Weights of a small GPT-style language model, trained from scratch on English Wikipedia.
Architecture: RMSNorm before each block, no position embeddings, no biases in attention or MLP, untied embeddings, normalized queries and keys, some layers without attention, local attention windows, shifted keys, exclusive self-attention.
Training: a variant of Adam for these matrices, 278M tokens, 4249 steps.
Each number is 500 + 25 x the weight over its row's rms, rounded and kept within 0 to 999. Layers, rows and columns count from 0. Numbers have three digits each. The size before them is the row's rms in percent of the matrix's.

# layer 7 MLP down, 192x512, rms 0.0771, rows 109-191, columns 256-383
098:482484479468479544510473554510492488546536476475485488480515502507507521502482499472481517496561519531498505541476486495483500532523504490545477495512545485474469535529491491508429489498505554494506496554484508512486477540516488525519506469495496523498525534514483526545488454473504475487505484458506480477477507478519510500495513493532482535551470489515511480501499515481501492529485
099:532516527485476524476523450518533491508444485447488559524549584476484481485500504505526488507524504479513505487498543511547478483478541492501513455550518516482467514494513495479479516518473499443506481478503520447494509502507482463491519507501492472492510500496469498494583467460466530488477458499459473505491497503497502515476508480507480510484492532482490488507519507498502478498486
097:506542494507545478525549524485470476500476504505485484472444497507481490500475458504529480561523524497538544500555471492493489525496491517499525549503506514495497528470494477478498522500469479514487526503503498487474518493518447518500490536481479493499500452537504477496493474497492509450498566525525517532483490491503519494528471494499479497527509540542503517483447533531519514504498
103:476482527500498501475471503523521506543553472483502474516456467487468499515475480477505498503521515467503504505508540529504489482504496444524478510509505508492498541556495493458520501525517507535484464477550468552523485454495499509464517522472507509489504506519504512445523482452577523536481465536506510502528516480510470495503472508486481540506471477508452550484534491484523530539485
101:476505481440477515490473505531442504490486540467477454494491509545522456518497519530472528522480481500477477521477496513501514531474477508507471498458537543482501461518518493470518508500444508528472513432491490556488524479486494519424486500456512480472508523504477529498528526484524466480514509506512488513549538501535527486448533470514520502479500535499514483506478506508477501476506
095:524492486462489538460513483547474454515502477468513480469476486510488449511514485507488512469497492500519504523516466462496491452506495485476517486500567490559472470496477496536475510529483519531470524536497482488471495448501545499510533505521525476474521489532498517467525498493493514501479495524502497517501506540517548471521469523507521510547484527501528443486504479497485495497530
105:515487532459509516503549480494484516503495509499492488513487519517481512521535480496517480477494465511521484535521505537465548467549425515525497479510489523538493498551504497514497532507503500512531511507510502457490488465520470488503474537512505510518502525523508477506494538481470483549485510428496489480512490466504489462466492526501513488505481501545512484474497474453514500521495
090:526488495543477511500512514503501470449503478517460530454483452530501488483499499529478540471523462490489457487485497553525503465493500525498484475493490427507491532535496475514492535464505513487505474492506510503475519531527491493497479469548500554472437476482534499540486469515530534518498460521516502468508515518496504559503493476515478437502481489529484481525511531502520486500471
091:490539499493511516500540529461487527526507475461501499511495501491518465491493460528491507493508512517527504465503506440529485505497477491520500519504468480493573518550494504478485456510530497474498513495470534550522499451561478481526499482515497463482465493460499493493468516531511495554527510505543507512440472516473554473528503498520487493526501544491493458480517464511525472519474
095:495512487488504487490497498537474446525495486477517499533498489522472473489503507480516466510462485484503551526510530480540466527487470462537517488509529480518523515516476485499535497479488493534491485512453489495500509546481481552524496526501498477512514465466529453515518495482468488505505458503518501481517523483546502488498530461495463476560472448498491491491551498523485513511522
097:537528501506485513468478462483507518499499517520557487491489513496471512471490550483533501510479513529505510501480515496490446477463473480510516477468510484518544508502482539504502544498492437480479484513533515505531511491528492479488527454520512502498506462533528481504481501482504523485487483496463517484499476498504545535484464540492516500520495533522532534479570490493536500533522
115:516485480479499502580541527501504489523540508503501540488510520518463498499535463548469517526516503460460500484433498476495465537533495477506520459483508541457453470514501520497529521517462524474501475507504490483491486467508484481514519483473472499464487523470527529477502484510483503518573533504512466527502532487496507508516501476510474533496494507462503521542502485467485483515445
098:506506476532570507508530573481490481463509532489475503515517486504539488514521498518478467483499449498494485519485503482482505481469488505461473496552527525526536442516539521509524517524471483515522473511525513474481523476503497529499502518493477539522470496465484473502525479496494453509508553483475477475496455501467498540471507453501507529456491536502484523503451519476524526481507
104:474482470521500471535511505458500482499482484523507514525497519525480460504513468478458512500562434462464511463516494502463498458503503485524509486491513498489537488505513484484537519512498474466520546500536533527495489488506507438523467503487480455485481465533526520530489464483499481526517472510502499500458537526538491517486514477508504500483477504496509505468475484500496557497527
107:506530484500484465527502547513454517464500522485472458561485542477494451521480543506479425501480504525500495467452477544517570499464478486548522476523464487481521520515504497504531495472547564477472509459493506519493471520506490523471460547510476486469503535478504480530483514499454521472501474502501490566517516463490522480496482542522514512478482528484504525502476557488512505485482
099:525485504507517497502524520495484500526482522474481494521494523448499559503483510532496500528502498528494533444493512446497487516485540481493501477530505467519526525493421483527469537506510440502490497537496475556495501510500466501508477480526518546522504519513452560485494527505536519551539531506488530469493509546489497509459471475504499504514468513506496513499498502462553494520515
096:466488470522507495491498531514487488489520489513484469478538475491487529500490557533500503496515543497487515483523493446518482509546527537502514488521483478476489552527516527519455535486511526472517493501415460459517492456480516488459468468531500575514481513520470528498491503512444459490487497522455525518518465493534489496523497525459458488470482493510528484459535506433503512530482
098:489471516493486494509456485510575550487509497491529482480531485529497506506496529492536492464499519531463481504517503520477490462494525520530498575492514481454524514498477545507518514499492549445512515471507524519496521501517515495530458488464454541536496521555510529531471508478526479503474473443425506556492553482475505501509485500512499525498469498520514570509484458524452486497485
099:470491539497515494522450504547493488478488534499492479479473499508504482521496494494467510487502525498500507528512472513493470468491489537496513521481482504472513514501503543520520434512510504498467525519512477510496502497518526523460456507478482514530504487505469512493512449487470477522437499510517518505511498498481534488557522494518522503520467504550521500500532496503521497492539
097:538517509554517511479508543523472487490495494496490452485483477503475506497529472463462512499496505501536528499450492508479532490500526491470479485488512511499506479486503529479490491492499491526561552513501531495519459491505516557493473509453473485513488479443476485488516506476479508532441480492500500533506511507546556487474508502513520477494510547472488493478450492513474557482524
104:474525496560523496508499434474491513497504543508476530503504447535511469525521531524469475499522460505540481530538496508501469476504508486467486479540455487473495473423551443531481498510448470499468498501441482457503475533480537474476501498492526485498493463472499500508472536490473521500509508475458498448480473475451512532497484505513530534477475524519513505487444495482461534487518
097:460514528466480509485534503532511528488535516484544527513507517475509455498490529511491511492503533501498501489459484471505485554460501465501498484500561490527439488538536521507568511511506473562502468464505503444528509524514559508510482504500500513484496498522498489489479478482551486527488497548529492529499470500493513503489490520464529503532511545508509470467525476504485496549517
093:471521536489542500464479464509507485516511516503530501511454513528473473497484522475523502494485506505522487470512530471522519464458472496519498551459534478490549507479486461508512469478507511506494492438500483505530519494505512490527488495497554510492453493472484507483503565474509511551466508460478525499523565540549522463487518521538507457468525471465499473502518495485483485504449
095:503527522520509487480507473508514494499499469507496494494479473508480486486566566526503477493504527495518548537494507557511482515452488523505468549482526522534475470493531503539476533515487512474497532490503513532491471508484539507545503501509477503534499472495482486522500480490503491484502511531477515497493528519524498495479486486513494518445514497501452518478469491513523488496470
109:476483484511486463536539499503485474515480473461481491485451487474502461494541502496499509486493491484465495513512482543500500503523458495516523527509494504520501529489493521521429518482488518556501444481533496507461456521512504458460498528509535536520542529489503518460490525498489462493499512495468476491539470508507513517490503505512486512504492523464467464490505479496529517526530
103:522489492466488491512497527516520530502504451524500518496527498483522523446516543513493473505491498528520469451429500526523504521494478471476532505499503496469544482511515514497475484531503498499507506487476541498521493497481521471515489497469518471512463507476507504511515514497432540491495462534497510510466496478479454446465517506480510543537517505527507537509491524505521511467507
092:451519552535468511515467522495513510488507482508471488496476508462479471493451490493537484521496479557469492491527476515468502548514498474532488499548507465527478510543474479515497451485496478499502487465485472500522541461543516459489528487460527529527501519445517525518511465532517498517482544459503526480565526483496509506475540479471463508507514490498467498506554509514476522470501
099:499478481498483511487471478496516532475465497508509529497492533474537530539531518499528510445494482501541503485509520513505531444501559495462477487539481474579475529490496511549504501493484550509520517511538489492494526562472523485513532493512536519484457470500531463510507495487492498469480528465482505471504495520532524547512473493475465500503516526508485483517507549417493480560512
107:511520517476483499468465508495506537527491507508528532489481477554498521540481479501526510473503494492498524498518470487501492528498542509499517485482473515488431493481513458480541507473492479460490525468484473469516520531513503524489503538522507471529505483499510512463507501496462495493502506513534515503498514482518484485452498555545499519512494489457494520442518469513539512461488
106:430507513507470497518481537529520461522529488484494468523467502534520440505518462483485480503466472464513506481483486484485503465462507480441479532470489516519466492516474484478514526498496491469461502549499491475503527498493464505461530454529534495507454490516565463521488540504476509491510494489495514459503502515456506474430525489522493482500504530477495533523542475485506499472556
101:496468503528511458489516493510514549494488509512484483491517557529545473483451527473502502484531498495443449528496458488489492490560465525538521567515504514439499509488546476505557507491505497510509482475521564500480509533475440522519495490486475482494487493466513542480464458530482471517515509521494521480531495444573494494470509469504512503500501449501481511491482484503501500513465
105:515540513518492523518473490487529534532540498476463516498503471524486494501538512499513480476527507509475513520466544514508492541500454538501496504446489504459470516503466527483505465511464483529506523488503509534463509461546502545480489489490533492510488510479516525537421527491506446505495506505528499490548447503499524516482500518486510476517478539531511469433459483535497479500480
105:460541432518475474550519509511532553528514464526496517502508460479494482471491467515501538499460454496519513534498515529516457502522531480520489524523513487511516507477473503527492515490496513518472480495513529495497504488485542523477463478462467573516486513479482506503485469497479507517523572479519493523475526507507489531473504475520503509489539526475502521475489480486556507518488
094:497508497524469473500470511481507487497491449535444456475460500454525481462504476487511525490504516525514522511482466557506481480489500435498533586487451501471467465493489521485530473502523523487504548464536477505510552531493475499520457502509500480488488483492540516508478492502504482500492458488494516496540528509533516509495483477482507523521492521451541498485485519515533460489433
094:457521464528507524537538484448500501522495503512503510493490545440490507459509482491514496494488507516480479473513476515549504473499484532550558466478483490527481514530507457475476527501492516489483515484535521495489477543499525462524500451466509518483492491518529522489452467500473492490479524485512498488520461487514510562491483516502516504470473518490477513510511448517493505552545
096:545488472496481453474481522521518508484480461504514493528537475509468503513499528489483502498469475464504468516522511508477471488492457524537511489472496485514526503467514521508515488505509498526537547557495529487477480497493506457473424524480501487486496504553466498509448469489497485455499488495459490535513475460554514502513527511504522436487495518524479464487465535486534503484482
103:461505494468460498552447497480489500538505505504516513472493522471506534526439515478525491471542498510489475557488502519544536514474514513492479530509547540479522505498487484492519547533495463497494536447469530501488522518493489517499499484494535470547496500548516540478521490518461478445535492494506478483544541519496509467530491496564488459560494460466520489463508475508517503524480
097:459531466485481504515458472512498534511503507476493495493481510524490496508441475499551484519492474519475446526517480475527475520467501502488531513462478534503514522537481527518511529494503495497468465499504502551549494526530487504500490452470526523509514504539518467470498500501509479505476505516511518500501514456476462499487485529479557513514498496493518476514461528511473507486483
099:546482481529502487537514478493479472488514480462480424510467505483547546515515527478547451502487524512481455501487488493529522516529523504509528530505483461471545510510474516482504536497469536524460514542467457498513529484503496514461508488523497535513524509530462491541517516470504515493480483539495490469508501501535539497485466500459482521467502495500477450482492511492475487533477
099:475461473483479500507464514490508511494493530452515515525552470486510485525510486506447514506488458495516492459510508487493497536456514493518481502469535501484508471486537478491534517533516505478516504507523459502489489526493545491513475514493550497465497484511527489481503446481491515500488487514464502509556487462496475482542489502530522525488437537527451538480518504488449526443494
103:539456529498507512512501499498486450473466521467502519531544533555496475525539518496499494496483495519547507547539540492546519482477484525500493468503536515538528494505523487483528497468535544500493503503538509480546493529516534547485490503486465496504527479470540527459514529520506483531505511473464498488534488512522490489529537528490507515492514500480519480491507518512503474506485
097:501529506500511476512503504467543508503533468493488468437518480522496490519525513491500496558523518476478488485520526509478500523468488489503509558468515521530470505490453508482507513510523444472468499438486485498491460502512526489528510528495527512488474476517546515432512504527519566461477522501509507510494562524487551470507505489478556517494487518533486496487493500522475504515513
097:496461480528471487491523516510503466457541503523508486484513480513509530512508537509540498523483471465457478476511521452496513473512547529488491535512504522541489527550539512505483488512536521496487487501444497533505458522520461532484519542484482483531524517505508469521509508487527442541459507543476484500460455524485516487493510514479537520478500489493494485453473514485469531467488
104:461505543528499514504474513501511563520506529510490454496512511496492472501559496559504498487498504522481525496496494575509449472476511484484502498505553503490479519529513511540558463538484492468516513465502474559495502506466515525486450492495475497478480488505520486518540508496549479492502516466528501455501537482472485531502472485528461515534514489523529516514522485556482483522488
104:499459484517536499506516500530478503541493449524515527551516540525501494464487474476512483510539527503503493461513483504504507493503537494481521536485531510498538508501440530513539484476494478559492504426490508519521501529500529505486493497479550512504490527566495489513470538493482487450495564513485478512520528535489495444497485505500479484540488461509484493502507537551482516473571
093:509478488504501495489444531495509497516487494498517518511500485467505503473473508481452504494505500467496473491517493435486509547419510481515494502518506531498469463498534477545497475457512450490510478573492511493485468495438523493542480531485489479483493463499493536499453471452505485511535467505491531525518530470522476495508468548488499503500461514498494478491491478508439495533487
096:466512426477527523528438506503530496522525471512481510556481526519515497479493508522488503551550506462517511526522528480487493497469486492503496498483506518503499514463486510510528489443502481494517470516471477482502457475439492500522486505484489494436521491501497474518483439538513522480473509466494524489500545547492521484534532514514463514469516510513499482469455491515464498454475
098:470443531526518458511465532525513516513466444520470517469491528493483497515506464507478527508459518490487560486504531485513512448490498541490494521496474485512449537460494529476514431482481519515491465466509499517483476477530499480497480515454518480487516491525530432464505502487524516442474566475502540518485509486494499504493538505545456495514546508539485525519469551492498508477509
101:491475478511492500489528488484532539496509512463534472507490504498469515475509473531470543519463520521513542456498501505489508473500483525531492521507474489496525501487511501484489513477498508502530494495529525483502472522512494553503482537522514499460515471512499505517494503562508511496550548506484525477477500486485527455508472489510438494536479451562481485489479474504524500515479
106:551524487507518521488466502492479534473503484506471518509475542531460474492550521509468513536543532507474517507436497530534515494505488491498512485470472497501517469478495444445447486537525478499499481450479475474519505456487525469488528470531498515471540482513519488527527526515491483460487526457475537470516536493455503476500521481497499525519513488507506509493519528557505498536527
097:502440512502469509483531492481525464462519478483473501466503521477516512501532554496476452460470538498483500491498493532515487527493502513501511517495474475440523479455485488524515519515458458518464477457509534502471529508465468522481502452459501440529470485559499447484512502479493495491516467531481443536504492493514480513525494509510513473527511498522498486484518497525484499537506
109:513535474444491477527513520480453506549514499445501495495489501484508522485507470490508528507504515487514473520492512467521528508523511527500456498481510486449486502506464495552518549489496516518461494499500510467521537489484543513518504487482442496525490509494522540532502484529466533491484529518489477477442479493519490480465478520493486530551486532511480565554518544482467529486531
098:534503544494508510436516480491480471489505487493505485497483484517530484515518528498501498482499530525548500486459495518471521423518486544464542527475516531542522490508538458491519484527477477511465494502513486464506523524517496516475505522487495482511490535511525509483498479478499472497505474534508512464532528500541532489505494474546485494485484510504517499510517491524425476528507
100:498493528552544495480529530523486508525467524546443498472467436514473494482451494477513539473518501525478488491463522532469460528518487520539530503477498501544509509537545481473476510478502471474474540491475497534464515513483517430545495484501508529500514521519538513509507499508448531488500472497506502464474527570511508531481484484495499462531477482493538533537483511528493471501499
099:512512508497511486503490507455498478539449502460514504521559474507502547490516514465489516481537521517501517535544463493488533449502467485515542513491500531540503546512518463493502496457461436514472485502460498496461508499489514470541518467472519497494505496507479524477509457512539445482525506508508479484513492513540472496516502493515512500521472467501562498511507481511506489546520
101:451468490483473505497470474505506519524493502548483512454534525512521539472497516498504523542486521534504471518487480513533505510538514451499500496477491504455523503494471511536495517494462484522507546508536495467524553508447503531488483480479469496494478511498468477520510497520482552476499557480458461518493512480466440470501520517489504528532537476485522549491519496480511499502522
097:497463512535488505444489511502467539511509525452494505485486482508470462496500468489559529524481484525505495509529497497471500449500475506491498483493530479524499495509501479503508464512522477494466498537504499467509532528496488481483547503493515516498505525464517555484504483479463534500465480443475522489476532508526505484514487522448481502509482528500506559541522460476468486517456
097:504531481478487517473478496497480463508497517476450492525498461510497492504510484491491493495519485486506504517455522455485513485517460459495478435511502486513443505489527504523522503491525503503499526514472454476526487511531505512551470504513534502528478529506495526485555486486533521539521490517520477475461442527519511499493514499521503535494511537488496524522507472473495503512524
100:490510499467451474485493468516535509508517489509499504495468486485530492516481487490471544456511511498435462513475492440507452492554505476572491494475482507531475495524517498508489505436516488484458495525517522501478487480494493515518465539516472455522468499480485529499533461517516515487469532488544483514534505548547488501479524473491507471507488511513522536489507448462495484449527
102:498495467478510510479503509510460493476488526452485501508507491513519482489484509478484527493532516540517507506507479501529493496511487485543520503471491477507544523556521470520517512490517512512479468454475564515468543490476481516517517486465532495526477479530458493480540513488492526486510518487453494491523499485528518504499469459548551471553532457515473476519520524513528522511545
098:531509529516526477490490489532519536504512528538517529494497475513485523505498474489496524511501521552545527544520523478521501482524550490529516517480495545520520536516499526490497523494555555466517523494479501536477505488520476526519454551447512488517490508510482527525491490506501517511442540477478471469473520473503524485482489495516517521489508529501520505522490497489505487467524
156:531481488487476510509499506511457484495505541493510482462450524502541510506487516532507491484470535508500494441516500497494504497494481481466467490497473507534457496493518485477515536513425518493542494539466492538534483470461513451523476537458517501478513459540497502503559487496490511491558489534497504487500511547492503502518493526543502492530469505530511501495508477531532445496537
099:484508539501497523522463492496536538465527483516517506516518489484483473526460507555502501480504525511466525496552456473527525471498554499489500488442480501529491494529487499511510559478510510490508508503493484520448489514493503462508473528491488524460491527508521501519528518486525545481524529468519503535568506474492513521520499483508502488490524509500490525559535490536516488512503
099:494503521517479499543525517523513485491497506474551470499525492494504485499463558519495520518513514481495456505506474512487520484511465514491501448522487467471498499513531488437508490470513513456485473490448547538501471550480476460536505496519552513524486530511529481514485488508512495503492466502498520495564519489492512455467564493461498506516497509519514526515483509524524505479496
105:452462494551486489491512529496490514509503505478462472503542522480490515519477514515492496516483517540508501495491497487516457520511502487479515527548542541490504495538470545500473499507447513506518521493511527494481515514437506472503502506432498515519507523511489485550481507464483510465500467481509464495489512508486520526494490511502528513475506486517463508530471477542483489493476
104:490561493519519494525466455499501517488455502560467542500495517490514500505472451474482527475500507509514521520457494544509509507482505442493564485538476484457484458432512495520510484485507477565504509511538514455530510525474460525513460492490446495497492520489529486509471486508519498547493462513505489503492465483494516524505473500538517498475520489487508516488508511482539526500512
100:528520509503538460517481513510488544502504454510531475495460477518513519496503478513521500509520518501473480498513519522513504544471503486472506525493490475526459488499515500516473516503443488511505510472530463517486516477561507481504493527511520488512526522496506499508458518539511522479495510481492500497494515476502548530519456523483501493501505510505474526551483492547503501500565
098:520518509512519497491488456508500528508498514510515484471497505528526503481490502522520519539496499542518509538478504495449541518468492512516490504513495525506494497532512541436532502538523504442477493506482545510533504500492463519502461482512490479507458454476502514514492484555506492482472508476527473511477490463526522525481531501505516534510528480512485466487474527524514503510518
109:486505500518470477459433492544470519519445481541530472506523516506497527545447512499489507484543469474515487502540490490525486468478466454469506484489477473486490521496462451507503524502466500509502477497451565507502488515508503504461471496505546524505481467510482530498474482481509470479489489490471504530501508524511513537514476506552482460507464470485477522495523460514511505494490
096:494572503489515477488423506478486479451520534485507463455486501497484517535518491465555526532445501538482501485507491499476569488494465495453516493456511469532472478495491476501510469514538503489509498545509465507463533494502514510472489560526521534507468489498491513494544550485496486528490477481501446506528470491508530525535508507495505524557470504504541476499515508496473514486510
104:536520497519523475514492528525540526514510459521522493451514497489479505469502444518539554467530503526497514514510542502514498517439529552488531572465486494555522524549513499462491471487522487516487513468497503499499502524504520467494456510511519538498489487545477464516475526473539453511492477512458552522499483492495522498542499450510484502472458517482517507486531482514494562478560
095:475490540496525516464457530522502494509483533486485491537499497473503442508514508507525519477484487485487529498480495494503455484531521501501537515475548471509452510501485500462496507543448477508461537518500489504533560479536502491508547506507519508509526498510518506542510513521491491503517504526520497494481492458544466528504498474474506517484512523491530506531486516465476491498490
098:445479525519526477471508515477486552496492468505475493488501498517526478489527480465498509470494520486484483487527467521501496467490460558501483531510483530499514506462538468505471508492500530510538503527480507480539524473531496496514506518454494446467481498524518472447460490488491484521516570521521558494518484548428493528504503514506502527516503513513541505469500558515501549495507
093:452504561509462463489521491530449469517489481528522513488506505516483525479498499530521535497544469525491491460503531560529476515512514490491491518488436529514493462553489489492478511538511507530524500502505520502489496546481468464527530457416516534477509505534537502499455504468461470481486508506466485460501535481507511480481478456475521499485479490485521502466502508443471487503484
103:479480510499515499508457507520532507513515504486474508489563529475491516512527467525486522530492526456456575500509501487517494544492519469516468516505533440520490501489509500461490476498492518499498515488474530497503468494493479479497500528518475496482482510495510554522495473525485523568508484503520500471474482489506476460501557538508513500447501510508497492456514522517507505550521
097:491465521514475484527519464478496498495531540473460498533501494488508484516479488468516465513507522476531511519480480501509520536501474487501495547498501505481479558500490468507504484532536505502560530550460509482523457487487456524532511477488538529482500545525543493468520500526540527499468496450471496515554498494539515524490475508520504486481492526486525501528438526473432546514500
092:503495530512502509512533494527447445488507547460484478506527514520501465528508525564510487513531490501524474471486544495488546464518473546455467541558498467502500533496522465492495553525471498509519448488522453490524490523472462524490455521505557515550505507546518490467479491443496520456524546522523462505480491500491501483549463520494513526549465510485498495484489542476500474494501
094:501474486493489516490524497501447524486513449488456428532471536533458545479498513530546449516459493497494479528470473508514517468526486510496511446504489482476517489479461501524509537541513508486510542503501450495504500481519510499473479479495517485523445524539464477505494485559482462508512485478522480500498515478505499530502489512500534501494517533501514500487499541491501520509470
097:487525491529527478480479513475498478473450514507514520514436509479517513481504483546511520464582502521512482500508540486544486492534520484487500504473504505479468505487477499538526462503489498489512481474492487516472530492467465517525489503507488482484485544498470535485563473492478533498481481537502500497482546497501545462537517531521471453481466529478480481513422523480498462460563
097:536534483508489505495507483466516504513457474522512514519506495501484489493467488535509458508524507498550507456492511497570510476500501472505543480504502489496510495483501474513495496492495475486496500520516514515458489512478504502540508496533496464489475485490521519476511471454524530478527512487499493466500509463515539501505478478518519483522463541482498513493506470512507547506440
094:489502495504494495489433490488510471475480513498541489520514522499480498554475502515511510520485525487473472518520511506507547515490507477526511524473510505471512525484507527491521452542485452492485527494513524534478525493518480510487489523514496558503499488489540509491508483498483490487488520481470501498562475492492544472559524519499483486491494471497473477496481502489495491481464
098:510431502474439490449433508467490478457483488580484498514457498511518495511494501479483544509531515505481526482443556487522513491463469513475531508515516491488470471500502512494502484541465514513489520497466513469528533505504525501467522480486510490488534523472472504493497480484506502489484516491514536492487495523488479545544507467456481511474468490533508466534479503512515463503513
096:502493486501503516505479465523532503477525515464501538473535538468491469478525511500488448487492493541531517533493468515470491487458471484450498514481520485452493490474518460540509527504514489516499497478451511551475482549514500473465499502503511480495505537492486519548476528496523546428498537491503530487468535519505480513497509499498511505499497473439484494481540474545506460522523